Weights of a small GPT-style language model, trained from scratch on English Wikipedia: 207M parameters, 726M tokens.
Each number is 500 + 40 x the weight over the matrix's rms, rounded and kept within 0 to 999. Layers, rows and columns count from 0. Numbers have three digits each.

# down: layer 7 MLP down (transposed), 4800x896, rms 0.0299, rows 434-500, columns 192-255
# gate: layer 7 MLP gate, 4800x896, rms 0.0299, rows 435-501, columns 192-255
# up: layer 7 MLP up, 4800x896, rms 0.0299, rows 435-500, columns 192-255
down434:442496515538439475473554473538480537483514477515444475542483504488522535550525552518491540457456489530475525457535481416464489512498518460482467466550410487513553506489467551426522502414491528
gate435:494473579587392532501494534510498496437487492464516542533493527435560463489509477552530496464505516523476499512503519487494534522503459543476549447476544493501443560502561437462486512490479452
up435:560466436450476519500498550444511478490537442498555529554466475517405553433535479509395537526487516531526566520498488564469520504465481513461417443521474517507542479526511566531507475437519571
down435:539511497498505478501541516618506476559479472484512474535569517545425499481507478457506486464504462570439499507464469525463496514488474515471429509526535540480537592501577514524462472483444462
gate436:463479491477484504522482489554498483476513470492506518450482498498534531492504548508547460492403491409514526465525492464582603500451445404510475470500548496476459465505485404439473476562452513
up436:570543427448514584542517512508454455400554449427555512453483453515553477430528528481519384481531453438467461532465499415562558453463418478513449509465506505496424567525417478436537544595499518
down436:429576546479506479529537486503451519562518522521466572511531430478567520526480493461432516545500454510528464469475456521452498523580489457422471538480518555464462445534469518546531510563492483
gate437:559543505459497487463570425530492565427483538558614476495494522499512439511546507490447489526548492540453509505389435473452461473466488437504534502485444477444501497532554522478557492502483466
up437:541461435496397549550610537516479488469547504520493458441505456516447465482469475521506567554432496470575568533439428536472427511506559515483535553490519467459537482485446429513459427537489578
down437:527552544446535511541524463428510513555537548497542481436557487485579504510529512447472448537430463509583521484455503509421518474501515478517493409514442473470528528477527442507519526542493553
gate438:545556465514487561444534487500533477459512513467532513513573535506502419527456456538526507438477462462479432504502508451514503468458490538541510526491473504458491498438514522453416469497495433
up438:506538582482504449494422518462497511425525536480595491398489510563470520487492507553517531528509479488543477400491541488401511523487451509511572544568545464539542448508524511579541503537588528
down438:452509481511519516517514559558500487421511487429481492523476516473484552430500459505512451466497536563475516557509462442581516515540512452490485470453452479440416474448479474430491512414448472
gate439:464541419466536517502559569542579522507449485585472551513392503476523473518533492550531503462491455559582518508580487482436467490399495497461556482537485532470593527452535472561541439444488571
up439:487443533461539492521596521576534430535502419454409477512530522558547518474508557478572474486554523491541515534569443581511585562464495457465527567460486458518519513474487532489522521484477514
down439:497542400499430469478467447449569571497483515527473447578529534461494434509524525477495470568546447570524468512460495475456555543469526500491455465483515513425491430502427490499419493540543448
gate440:494515467608502460469502463485475426473534474508497505527494538508536507513535522498511551465490516517503537445435515451478521575452483564494433548487565447520504543445474497460485531460475448
up440:442535579555498451511442566519483530495422527496460496538520500481558527488500474488468533504486489501525472457529446519432464543525527544513365436495411416507482459523460519548487494520520509
down440:478564439456460504561442491477446562424529461422502485526482478449433464530513482464530460499444470524541492481449479517451502512523522553503440521482502461475494507537525502515518432450493535
gate441:446481490469516585583553570545540500495544478501465455526498498489512450498549494469499539417503539540560499458516544524558489451490540513533545573430522517470561524500497492532499498530455428
up441:423470513502483541516447485485539513507555501523517529502459556489555548510462540538543506524510454473447472462507472512422523522353476524444474470442601552438406453557497445459453528525525507
down441:437470495484481520510541542561522484492521520474503607542537529491507456464556541561536500564559480514488544558536471394495463478582515492472499485508486512552539553414492457472488513582522473
gate442:479494547491490569468462468477501513493417528543488478567474513499496529485445530489497540465477529441470407531452456555510505583471511454505542518459532510542451510514510509500478480527498486
up442:508461474446495460597559501535550550478554447464445521534541568534416533477477447554593434436489518515529518455488502388456524492485466543579455595516517534433464428492507464548490505511456453
down442:499455513493483443521476426564479395537481546553481497473479482538531467451519457376511465452470478472480462458481583522574516520461412598505580559522554514545482487553517509488539513389506523
gate443:507543467474523495444511477550541507489471526478492564474468490537506457459464482582445447499554442509572516505502476446483432554518514524468513467537516514482510562518473538490396527499513471
up443:526486469454477477487431477451552467529568462419546420484502502485455480518456491541493507493437492449435504590480522569563510449468475514498538441475507525458407513519492493480395493481496530
down443:487546528502537466535525486508521490501471497483450517428556499541444474553515499509497522550552507601539564468549415523497516503511531505490487506638556479569499487502501573508618485477524501
gate444:454474483433472575540531443493447570443487496457528487459486532529529484507488491523473539443549475419541481437455443540463452441501516531503538571529548472524495479505465512498508513507464388
up444:509575480513530566532499507464439541521582492421565461484490538497529411525440529475545453538527452456519570539459476477473479445505457478489504562544498480455498517465378458428403445544506519
down444:516504507462526489457574524512502551483530537457530508527482491572544534584458457455469466546574495482473518467418443483502489537513461537415519553530558429524512542466473502490519467504517490
gate445:539511494517425497504493498542453482444495535539488507530479457387526599479454560509438576452550532520514411469483461518482582473514486478457453520583539548482443538550586546522513540454499495
up445:474440540521537463514541498549530478485511504454525476536564497502481517482476494523463503505575526417545517535449506520512484458575480551485463499507511429491504510478495541555465528434449459
down445:555561586471442490512477552519526508495519466534505492490477518573478495513515499486497457456543545504436510505467472472510453503443517515488473512466483418473476457533471498522547440528470530
gate446:444481582478438427392534520505474471352429526494494550465475516516509429465593449535497508476507536478549528531424497451529491443476422481507578514506488507535479478470516526523524524420464551
up446:477478552445520471533514427475453476424568490471476493493487501567501494541444531555439545539546522509475490443517528466507463447523589537538534510438487601453505512523502459479447538489435516
down446:566513458508475535521525555485390429475444464479437529484491541529449544556561468490488539461517485533510507516454442472491424455512516516516439483474397458513552525472449553418484511513465542
gate447:539516453447545531606504472512551516451483496431495503449565494469498486584457520470508522531467565463469545534530520487569477525546539534475480513483526448429461504585437555566490489526497533
up447:534477430486544503453514456479566524614467562536480491487465522443496480496474494547526456488540476540565475514507492444438461510482473491546445479523474480544551496476509479457519503430580455
down447:497477500479513460544466568521448499497539470466464494462562462563477490511473467443495476524487502495427518514511449495519511466506468492451561521506569441420516576564473454556558462532529583
gate448:526492486438465519483550587524530432497529577475457570486474537490498540510588462496481469492561497478538464540477512541511500450457494464489478516480559430477510458430476468456545525486491459
up448:470496528531543457469533519420452550510505498431525529511524479466553462501459578545482469509513494517450510564468520497527415487528482442518507590490571508451520481503503447463498489484473434
down448:431425498418495493566556472552539534498421489535605501552467490413539492507449499499505507556469440436496508529517578477500454451545563533484536535544471569586503480477527505475465540503538474
gate449:556501506463454521513531495515489491471545565466520477501458460530409461475438510487429492524566514427484474487399481471484492512463428485456539432539477456496512464448499450470516497546468480
up449:474506520496547477502440586495550482502524534465525438507517449423477533489399548519448515522503461486478462443443486471527548395564513428435500529482507518496604498514559504512521495485498455
down449:510499513456444573452487545460441510534463478465488495498580526521492522468502512491495433505472508502452536416510496510485465523530550569453526507443464488469489569547586540493510548530498476
gate450:477485575446496501505480501421521500500531486517459503466411474492510524535519502531573491495578542535459575497533494443456532589448464527497478543478572536543494545488502566464547527538434481
up450:452462478432502512510572493501487495493498538447460571504478500464468528494476537436547521497510495468489417555567515535469450481579551452474510462451572508480541507450550519486498433444480438
down450:573511481484519537474465556538518496524463508517484501474566514475491478470514457533445425498533502506503512548477510438439540524464464590540535489512534506565451495524522484467509477423507499
gate451:470505508498484488520490568552540556491483468560433482547476524506526545503503545489455421518574464557514460404510573466485503547513473494562483440534466499472444470513560473406495486538468485
up451:491483442491545456462485335541504489492489466521519440495472527501493468522545487520517536443478466429585436507465500509515467432489470484464475550500554453553429443543482420536542509410468426
down451:473497603599530488563393471484522417452493506566511523507419599486537485520555439433478519451465474529487443478551444468512479518440485488509480518491501578549499495443511501499475506509559491
gate452:478616540498546472544485481503493563520445516485439430515497478501528489516445479581509473463481480518459526446499466541507457518541471425516468523491487481482465479508507492484503479509434481
up452:497438472512508541450530483481475481494520488507510564468519509516446528470538546476449510542462563531524419540435530460544467490430510536456534455530523522523464560508511477509571504498532491
down452:439569550497537474499466550401501509409430549453459516484452505514481444524508532554436480460445552564452493527495427496548520523577481490530562512441443549521510458580488473480477463505556439
gate453:519536468510499460542513518517488481479517509476564469491487508507558549504467514545463491497487521517505467517486510433445494489428488473501497483614462565519529485535525467500497527502456493
up453:480415441520490531492468436552459458481463506561472506526467505468489536524533486530488497491530521500524528529563575505486438517510559533476552468520543489537506500604474539560515501430509475
down453:583591492471474534556548488422500494429514535444500519521493492419491553490510433455515527543556557526459490558466469495515556502562477478495488458456544428526499498505523502567499534496453486
gate454:526484406485417584506487493569505441492502525436554448498490577530521434451481487532560498513506473446504437532496537472470570492492515515520479505501464499460508423508463510488602525526512488
up454:425480461531498581516507499519443460524451472452457483424425480576508467496523526495464538473524486440556400524481445558487490490533433550525542482543547543453448489493462429446438512594466436
down454:474498493564525452496506492539439525479524506452503533524513535447514488475548509427491489423505487422509543462520550468535392383521498519472461480553525464521525495581487488614513536452464493
gate455:437463476469511482608528437497484593433475498431513472498567533507481492488497515501490483489495452600504482499464481499456491606484510533545513543495449581513488461479444489450589464553527480
up455:448431495478464527567527511499500498603518513463494524460504489538541411489572531547474521493471462517530452455573498458470502429573493534473482436484397508524481510473448462489485462513508498
down455:454497579513505497452494540436467528487462499517547517560466461492529562501485533445551450571542540471404521475469459476458543438521443515588564517478447483474515583520513555519470487526519467
gate456:449430479467459551488433522536594472503465408565467523498548501487535472464509473561487533471556472613482452423515432464577540429509513506512501501512548475473535487512493511530463518503442501
up456:514480567476533514550620485505481552560539564598593499466470466464480551516472502521452531536480508514530497545449441482528499525510483453492521555512444464482548541562496529432527501470500562
down456:484476509498466435563503524480505502483500564468524526529552536446463483442515473437553497432496457571462503455511522481502508460573546538519566528507546475444472513480548460578477463550523482
gate457:535480493488458525522474519518480444518550513498498508449502524527463461522449480569471534492463494496481448531502412592515497537549491430522529487453499482546563552516525470482528467490515488
up457:501479494511438427487503457501502531607455514480518530485461442494542544510545505529537506468448466449490525614511479561541495451539519473484481489549550460491493534543507497557442528500479500
down457:500488504529489527468501507486398532414477551510438482498482545528506477504499490531479494477477515496502457464511520438502499497504522519435567493514433468459434455450512512486517475491524560
gate458:483504549574488507563521513470514567447449479459525445569533508480511428489502441555572503524542529495512477513457492510478530554544500560494455530509518555433536506495476509543495482558478537
up458:464570541484530492519542435538493515535531491496479516486538509490527462477513535514528525489507465523511540409463497452501469563546477511451471509500532485483443543510499493473486426391501494
down458:536480507469535501460527479514526465473481493505521477560520488494515480508460550527542449529473571479493403528515481529520523475483502430531505507524572494535515466471580528495492509511506480
gate459:583466594517473545550459546517506451459527601519470507452490481490481563448484518517484532533483545466497448476461468477514467484479443446485513491472537471492571542472548546539480441501508487
up459:574431421526514498506444533479497466448451570520551569456569513486517475532534424531497524482443468453469411483505540551488490453496485516521585525556530448556492429554482562486446494599495501
down459:527465458445527509552523487481537527453511531521480527493500607469513552585487444493457560472521513551442454454520527515476546442508527537563564549532490479481527529575531472624490517499547556
gate460:481494551479496548548526551604486520494454469492465470458476418477501456508411469545519546553450447431441504496629553456458486528469496493461515529433487575499475511490468506509581414534514529
up460:530492569530471441496562483509489435495532508509508527440545470456470551531525423506539479465608485484451532470562524562441483510495535573499534477512451549540550494517535472500530455527433446
down460:483526615479532482498518531564506532535479483494448546467516523565541400523451513530518499578507489558593522459441458527489488462553534542512570501522523527527493466531511482522480549471509483
gate461:498615553519525511455404539527450564436475552493491480468499573462510467468495440583459448488524467534507462489416505428476537511440497495527511464411535557554486522494427471483535487479522420
up461:501599544476547509564499486477466434470516482523452495508528605465439468460523515475485464549534523519512498559538539476472497479483551512478492513493544497475610523558498512428576457495532449
down461:473456455535488438508570440530477472503421513459572540569505459539499455481440620459529541498447461494496536598439528429515508506548442467553490478542489432473456542592470610494434454431496511
gate462:572498540531440532486504546486467546467484541622520524501465480468503499508534508550454458495498474499515449501532458509555483580534514494488490473447440515540449574517524532499532546425598590
up462:473487478465511503428526495561553491525536528535463565612464475559500417498560554409608477507561540553456467522434445459384555411490453492580566539513554445510488529542471483521475436514449463
down462:539532458487478527478489527533493467518497517520515500526526490503512533496494448486531500523568509548550519508555467570537487504467471555492422589481496500562478515493537496431532468442525524
gate463:470538493617470466468535532534467492456475452519474408470444480494496469513463555523525567524486521444501514542467533463520466588516464522509475547474519533494502475494492475612520521486498538
up463:469470493511515497500487484522534515540554567534477549539507477523434509433484540511570516564496453449548472455542517478473522559531451525499496510517526478508487527441510521479517536482529474
down463:454521446464445514436567553502475587526467513464513482430485523507528520559450484467540490485522516556568545469485595526580554477508467441528460523459537494450466471486524441480510461531527529
gate464:530454488486521536524504543547554510473520514525477481457459553502485498479561534470512528457530488564489537445404491518527555517460458458484518490473504439502545547422438505521496442540512450
up464:512477504499410533506516472394484485511457491528482516549472553506546506463443493506549482547461522468608531517545513496497489535525510563555533588466547531505425469456563454548482525479481487
down464:538537485529516473546507495434525465487460511481538578426520401419545429469475450510508517584561498460521525430553446479478401550501511470497518529513482532461507517488505514509493507465471536
gate465:495516436573453543486481466513437586549504571468519536451505568475545456493448533563419445541503466410485448485437475441540539538544504539420552438476481483525442458499480459511501433494497433
up465:517458529505501489447444461509500571494495498546553529596495409424486513513431508457528525421450521522557465403484461495516472523419531522516512549448589476534480523509472514487461488529555432
down465:439569403605456480454472481489509560537467448461527524482509509490506528503553526494475506510449480479452533512507552508602553617460406482486513494473517533487449495484500552472458484513450480
gate466:532413511506459500519525525489499489416484513488535410444526523517552594509524528481508530469470483513482582492458527530529522529521499464471486511539549498468467498550490481523572567474466512
up466:531512443540461496543472448458504558490552499510480555460536497578524477529536520480573511561494522464599569484472435529533546516535465450515465534457461426517461396515458544434486451509497493
down466:563525491453508534509505546568489446536514501435456461521509472462557485474489521569440440445444508494420509531469566527460519545434492507429492527542562551530496607525511545585470521529570501
gate467:452502480537460521516486484531489486465477496477466422519508484536496482590457489526485448467501509476444532507547557544462445420536544501532455405531577497541468552462484404540561513513543436
up467:441461506556547514501501498516512579513551471501539498477511500499483499534491504432501467509546502594449499467469530484522464557525475493471462454440468489502541523530470492534513455499535506
down467:538496581494530423523485507533539511486496494446522514474521537477506519523556465558443530514434482542533540510473479484534485520488507548529511510537447552496514576454479471475515479513533564
gate468:471494421509507510488538507488504550544477477568515447502458514477487466508517514514476506488510535536477471499449475465518478492454512500509502441497490562472468479413543471477499533525492424
up468:512542487456423471464455543539469418561520456529480439470507498481518475567509468486498560552550531573509495472514518526473516517469519516439453516607494431473495498568454481467472449544473566
down468:517537495483446529492437414514550521557517547485484493491545510526502451575470539501507470473443460453501473556471506505524605538488492515513456505521481536480504500457510485454550511524491444
gate469:587521539482485511468536485513525512466473482510452544481426448440431547458491503533441569473544464480521478430496544496515496588504439443393510501512532425533509489608519464549498547549480460
up469:521465497564479461497502483501506457485532484495598509422547564560469502575515566536459501490465512531627436471458545469446524457475514549493510451545497548578408515407445539467446556472528507
down469:545522519465491503518513456490551473483444492515520418470465512522512526509533520425443491471481427479472472465488468600530448551451459496460476483529545494597543486552501466510547453481491549
gate470:485613498460503498561575536502433606542531498470506499447479509483508547535434487500536512479411475449572475495499468483554481559524564481518478416519483531575507494509476514521550445541500524
up470:415496565535471500470513568484517555492513457440404582540409463545508509582473511470482464535562486521508555454534442548528543518563599522490401533531477501502479523527452535529469508533411476
down470:563466490492487453559484499548535488416470505532513501555460564504525479482478571410402447498473480467485448468466456523531593419572517427476559531513517516467466473490537517499474493440482470
gate471:479493459559473498481461499531521545547540467468542525502465547531491460511540444526490497544529452600498555479495489521499498515556538492485491460557548423415498493509417571500495505461474567
up471:471524522522453447507508584481453480579572584491437548496471490588512491480427499536506488481542470515525525562495503498482565476488457500558537509424435417485564490449535463578438495548508484
down471:451587517517528458493488552458548527449518483480489507453492477465571538461479505509486475573457517479446416572443437463503485525523543454494435520517495519511540465494501559421479487529542529
gate472:459496532497499508481530540546510538467474475592445474577536572507562489449514488482471503473454487530473549508527451437551543429483468459499514423513439492494533535462500546468546432507474427
up472:538540441504541490567529515480485461550540544521524477486563476458449527593471543504486489496430420513423549468573496569461483551520506525513513500428561463491513462572476392515477490474516441
down472:547484456421478500495553484493424482539510541526498456489552490511587521504548433484518462461532513534450553504541529432468471521493436489511506444540474416508488522527596538490502414503489543
gate473:504463536565537508501500581572469539536497609497464535518518504558475499488535429518509447491498467476574511542462383543504554491494553479487427474496468420484487508452512521501544525497532444
up473:556580463567555532441567457473516560436543464454512461455521486477531422452475538551433375554479485482508532472506509477510480468458496545435484532480581520509461460556550504495402523587393500
down473:471457517426560526521495484449412502536473555481514545435454519545490502489516536487486471494483466455512555511533523458545501554465456481545490625556461480540514422472531490455443534393501496
gate474:501532460504464432539516450449538543437512491533461502492530570437473526458458497544467530491482502526477525577467508561533503502516478447449506481574467484529521470458508477526545500515438478
up474:484457492512510446530502554507487423424489523499449510456522538487521452467463479463508458494500490487500538506447504495502523429546535558511511500501478496462506543501502530520465436576489485
down474:494506501524558491500525471476518467538475496501536452430536545418474508454483483544484472473556532535501509581532531544500516529453473500520437460538471570456544503505531468462508528428492459
gate475:396557538484434465539511500575498511460534544540456526464492491432500535445545625482566517447507477497498571467462498464521487561424438474492465411512570540503519490485497506473530522560526507
up475:458517529498443459467519509499380433480527468498463530482394519455402516468480570517507474489515475507486466464407488423499515473554450440524527515512518489403522454443578466472392543471442499
down475:524555584503469561487511532542564476475522468501480535470458458411495484486475551526533456501481534533485494448504514521505482467476485565543508459495437471539614512506492447481522503493480600
gate476:549473472419497446519415434545478467491524485531481496428470508502483484481427458494493559470499505516518484532406599418479517463524469536522501480503482533537475552504479546474495478549392530
up476:504500495602521503446482517469505458536502468528480584529570443514424481534566466493503556465487467501523501488491441532487508493493475515444493483532425477524490526480484467521444493510523524
down476:495482444503475493552539553494509555474399424499471442545533573520496508450499602511483522502573485560456563456553512513502466452459528533480464539507504481469496400495506529530579492542488456
gate477:489429475489463505476455478504485570463416467496402470452515533540534492541487474484486471478432497480555449524528492445500424504513565479566505522500630501455512443491510523481484503491487475
up477:462498566526520501485473517471617454509497512596548454538438454503535516480459504497442460490516512563468481463443464544528474524527444518448438511425469458488494510467489507486520485484472438
down477:593500418551502588470508498474460475485519493484463483538469534493425483460530490504486482532448456402576567480480553486472487484512475488540496499520442513508514501522448534492524434446504495
gate478:523522436446466514467494533468538505522514455539480543507499550420504466498414471520533481461454492511546483439481483389507456485573458514458492503528541505436497470519469546504502489490483517
up478:515517491503555544456498477539508374553516500518503517418488444434510460501438530506458515478532491491501473495545449482432518531444524440532434516522567506493564470475524470459498487489509529
down478:496433530457486407530527476556485445524530602605548518488425491480510521528534501452524420459500522431467485476479537495499521480514498506521476481552531471496550493458388503440473537521525484
gate479:469604488522455557467507563521488552491464503510515538495493512507478462462520467519524533534518447485577510517523475480437492499520546467461519480472488408461428507518468480493554396529480444
up479:508403531504487547531546499540468544528502531551528473576477442510467458550553489505500499535479526518514465552533526485462496525479467520557477550496493541475436488572481597482475559487499458
down479:449439595464473473446522577536561508566477437463516439546477550524512497471453568575503547499575568477441443446439515521451483517471523536400486527435502532487428524505479456550496482491470462
gate480:496445542580455582537387502543450536512503485507558512536531573479572542531514466472504454513464494470500455494481490487562555490410488459488506516478463525480476437525498497539573427547604531
up480:552498540552438578574449547550540556458472435498496494561575548423556498433459433511481498528497495474492453502569479528545557472484454478516483497518474520442524509544505485542610394493592550
down480:527493514433482526526545468521506518517511520473478486519468405486488509494515389580511487555482533559494489544490430502495486475442538438526498425480502522538521511515467549463568497446540514
gate481:550499486505476481516514434547527470475484512514459510551470494411464516518485542490465472458470467538478537473526529528470493457452492483483416557542452555543514531447448554563571426442484578
up481:478463463569548528529500537427482529504621537438566526547561449516498458516578489491497543543486457503464490429415517512535513499494469512482514487470467462447513473486547455469483482509476459
down481:506508513485529496539462502489506477480532535461449463475516586484481472448511546472535508529523551514463455495590494514427472475492509523469497466535508509502455554511510476491496508541409538
gate482:495509482482519447498558480572532569586494526425469472513467540501566508533512488459469536420487594476546527523436477458482415588495520533497481540562439470547509519492496581461474446514467526
up482:461478491535419585487468472481472504489521485517470507519499499534473463469518574520508456516443449498508510472465564510504526410541466542423564551483482499545551522483499425554521531496442531
down482:518548537483508448575519485483437435497466442485514489530539587479442427551522431442511501403527443523526524543479497469546436545496499606509459525466488529492530553457478484485486495536550474
gate483:419506561464485513491506504531524529440483503529431519538486454536549492499495463531435493490508477538512487445521446478454445514491486515422522412525470523528505476534454490449490514536483435
up483:568481511541433556490465469437494523509503485433483510516475563446481502496507506495485413471524443529601518480502484454501519424550426525408510528499539505440532464451493491538417504450473562
down483:446503480449566520448542475532510488456489474532500518528512469539491518522486548513531518544521430511546503487489522472504482513545476464510454510511536550450561551474520527542524504496490571
gate484:488495559552431505552509500508483521422557506551556523464541499478487514440497468457523496495468461507568541501528529558623488530529512460506460357515501529507524487547468446448504508464433481
up484:478464413469480525467491481509466464585518590453569463486506478477510460516492495547518458469532532515543492446448475430514509508470541547479596474461552464569479516487519550515541463501535552
down484:523493505494428488524497507436527488433466432472496521476537530496518521466548520462429502559537455494502521561543518569489543473489423507503444431537529476548523511523487446446542535528494554
gate485:481484556509519473436526570487553512478485533522532418434520489543496528499482456476483592494577521424498512517458467492502496487422465443447454493507524557433445487456438533484491550490513550
up485:499527497560507478491553517496465571515464435481508514512473520527506476477468521511529549530507544552464453485508479542487470506487478512467494509493516520499547525510516537577508551504508456
down485:558443561441518532481496456488498478575459576481439552521458497513467485478524515471530479488431525461539508509570521530521523485494508482522586489494520535465513498498557417488472525462520511
gate486:466423426502479517531531562536490542521484433529426594482472530462544430480580488553523506513521473475528438447462512444506475533497473475516506430505541426601511418536499494532537472498436532
up486:544442572527474514524501570449449436441480521523511503483411508527544536482552602564491516595464522391495434551475408428571493588465513394466511452547452461462557504493505422476497444461466539
down486:554497471450515462459559565503520477491518570465489494477533430456568427568517497550519526539508461496445521497498611469512466535499472522504524543462536508508511511516523479554483479453476484
gate487:467469537460490480506469500575486510360575525479502509490496507535510467528559542585443585463479434505554472461517420522507574515517505540529559539477512466555460521508500455475560423538563478
up487:421505452540457576544571571452473433460590540450436519483482532503522522487490553513543466529426516504497469504569498492449631546518480486479435513457517471479556471531497556545504449473488492
down487:522470517463517554575517501365474529520449472506539570540495509518539561460545480428550525424508521446519504512439533452511518437490586543482545436543477547534428421508476503515509500402500441
gate488:501461488514454498510509498449456515517605477493430511447479531569472420489500503434471513517470500539555448446501516470484537476537490450589544534498500535472515534448479509509465491550608508
up488:505473546468515408509479531471520476489494439544512486507552467478509553539491463514517473551501498472479562529508459550493507517508526474461470504532533487477492488465530477481522517491555472
down488:526533480532452497456444454489499487449525521540498491525465536480528479491489475540444501458570471509475479493557501519538469544518490512510489461588413411506498530513589551500472528449487473
gate489:505471509543478449549576485525522511559498496489486551506471539361497494447516435563526561534530553543558476463591438499501548574517488446513549411520475522444456455429516495402518450512520451
up489:518501580517493518481457435497548532560502503537436485456518538438490530490485501571489502443447482511544565471529531497531515470467424564513517506480526469468456440516484519503483486482547561
down489:497406478484423483515570434423431556429533489520521508518490546476532469495560486428566455465468484527412476451582564488505546515495412479477447498487420533551499551416510589505519451487497412
gate490:434461531570537587554454479484506498509509484535505576494501468508510432536396535563590508485457469402424482408463492475487496462515516447495474448442499473492441484535480505532462498529549375
up490:572488448492535454517453443540484485524445542496533475540479441497506486514453532454483503495501499517518510571506436535483449477466514477610549446468488489522561538510555463448557496443525583
down490:567484462561608515452451496509444463470458497562640476485498554528454495562550449523533516484435540526441522537527542478513488513475429485504475511441538612494466506459510466509455498437557505
gate491:467495492540434478487517544507473448392535514458512482476533488504479513505424521518464565503454519460457475492487479450451588497514500491555497504584494578452417471529441472502470547493519496
up491:445446466558475485526424539439484541435511464511546477474527531396502531495452443488494462483487505533446450458558518427530488513428588610524445415488527542464462467444459494556520482467422448
down491:474479524469575438548475491484503513467487484447518502505509477488551436489430480514466544440500517465523501485536476560478454533495458512541520504484516512541510446452513450511550433520428496
gate492:449466515523496446464465573523512451463568498569485541497512489552510486483532508562511449428480418486507472522471503538466497429551532446523553475493530496460435442508437518495502464482470496
up492:545456511501508547497466581487531479541479506541429586487501512505538493563554525543506498481458488497470434454496463550446478539524508525448522519559533496499517463491381525465526450464449506
down492:514535524483460574505494490513459571492526510436485508534491544443477518446557458500523508545505549487498565567549468477498492490437493477552357514485496461467510558496482496480497554516498479
gate493:460499479551575462493410532487529535562440492514482511553500513523522423512552520551557558448410557420503543397440504579545450531562506543488481546538525484475500450523465565515498517559456541
up493:541499501499544455483466552403492407465531514562514514436547524450529504456447406568461472440456548495463540528493473427486526464499492419517526381517509542509503455487496562522466526526483534
down493:516478560478543511495564477498476505482482580539520456509455587563523560507479559553455624493515491457547473467489471415521532523546455422418417507530516478444500533509443544470500521542570498
gate494:413535461510506506409521458504519461538449586525454493453487506513496510468494467563505471445548497529520499439528496498571436515486484520512507489482396475505393483525498494491527490417490500
up494:495446490466527553507465505588538471485560510526503503513529552524478450442470522561555566581553485561512491614548481526464473455480498531521483472489423522508540488519457494549521456500523444
down494:430467420468504492455466523581543508547512539502448460479500483489511445478442582487458466504553538458522437509472556466501580464518545476479481485450490490435489524569560502430478444512495499
gate495:515463511425499458500478473553454503524508487523482505512493516508415468417400507525472550424484535484504461562472478472544445579531508508448528547456536541545428511536501482447446558502527566
up495:507545507532531579500564534490507490481465517511522503454549530462478491516574523539506402541507529515483512489482492510463506484482522506516503494464522485490534472473442525506534461548474484
down495:538463463472506440505478522516542518498497530478516475486486482515430414484463502531539478460514513491494433537525486493601486527510444538485451510474571545524445489480505470496483553475498527
gate496:542450437486550500465516444478440516462481495521449519489464442539465487462544462552500504503418450428559448488527476429568410516518547505545535500503559492498534474529466490502449509466482463
up496:453497504538497486531505510521519443523573503522540524461537517440477477506467538514486589485501498538472455488459557572449556445486476444478506508498482549571449566558559563532476529522510525
down496:481514568481512454527451430466563477472484498496492501550497472515522525509547528445476503504465557464557439536549528499540503473557458523558452490463517491478515538524453539541442520435524523
gate497:455483476578406560518512511623497569443498511523411530544405508481571482459540561518553460476478459485468473513422486504558582503535475498496496515496446496484528536534568425460531445540479542
up497:462491419479481556499481510437463517509559475517502442469479500531482503611483509478490516506448561419489517519487630462499446479556506496544547460532546479442472477509516504513444582503529496
down497:503417484522515483561548459445470615380486522416539522522536565476531507502461481438512488433511451454510569465478558521453486526538515541461477471486534510537511505426489504552506526480467514
gate498:521536470493473494566573519549435527459469433502499494449521481525481502480446477497494472542511469495522516523493546545535555491450527507449538508496551472487474482518434483511521526553381495
up498:483481481440562482506550502494488540433544434548505545443493461551498523496458572509539477518471529535473529521549502501470471462548480487499503510454497505451468466425542542544517485508488556
down498:448480575514440453527504503519521498523535547511530505512426547484448456452544513512509489543504511450543546505501498548509495552482538455439511487461484487529488539554554460452481487488423417
gate499:500496567485459572481491474504538480480532426564536494527483527463499503488473510560478555493480553558541477481526496480551490594544509474489520430460525549532450479475516469508557487649489446
up499:456487538574487524509514575462481442602513488562542459557541537448541524550484548500454438536490485489517499489501477498557522564478481469434562534476531561558521474441509526518496544515370592
down499:452412452544408433502462430499432446516496503436569493507537467540544467572412438470528541424475502438577533525453540463474596378525457390513469454584461463501583503510455467541439503490470569
gate500:478560480449532477480466426494463592587486543443528425552512468497494517565548509469420554533486503507487538498453406489427523532546437482471536528462600407582525419557523567512516512506459472
up500:536521546493552452576503498566530459426509463497445555445553514416545439469522450454482515464554533443528501533449474498505457479491494530583548472505458468466526481454509483458552501468527521
down500:467470495440478502467583531475424495588492463462521468518551459571540553539493471503548510500499565568535528492471519508503495422557446444417527498522545555499490511533479509471509566485465522
gate501:475508484563587512448505489543500527464526485504531551517552547498461537498515518513507576437549466532488529481511551524483532409521553491493523535433516417501445441478530540452538401487507416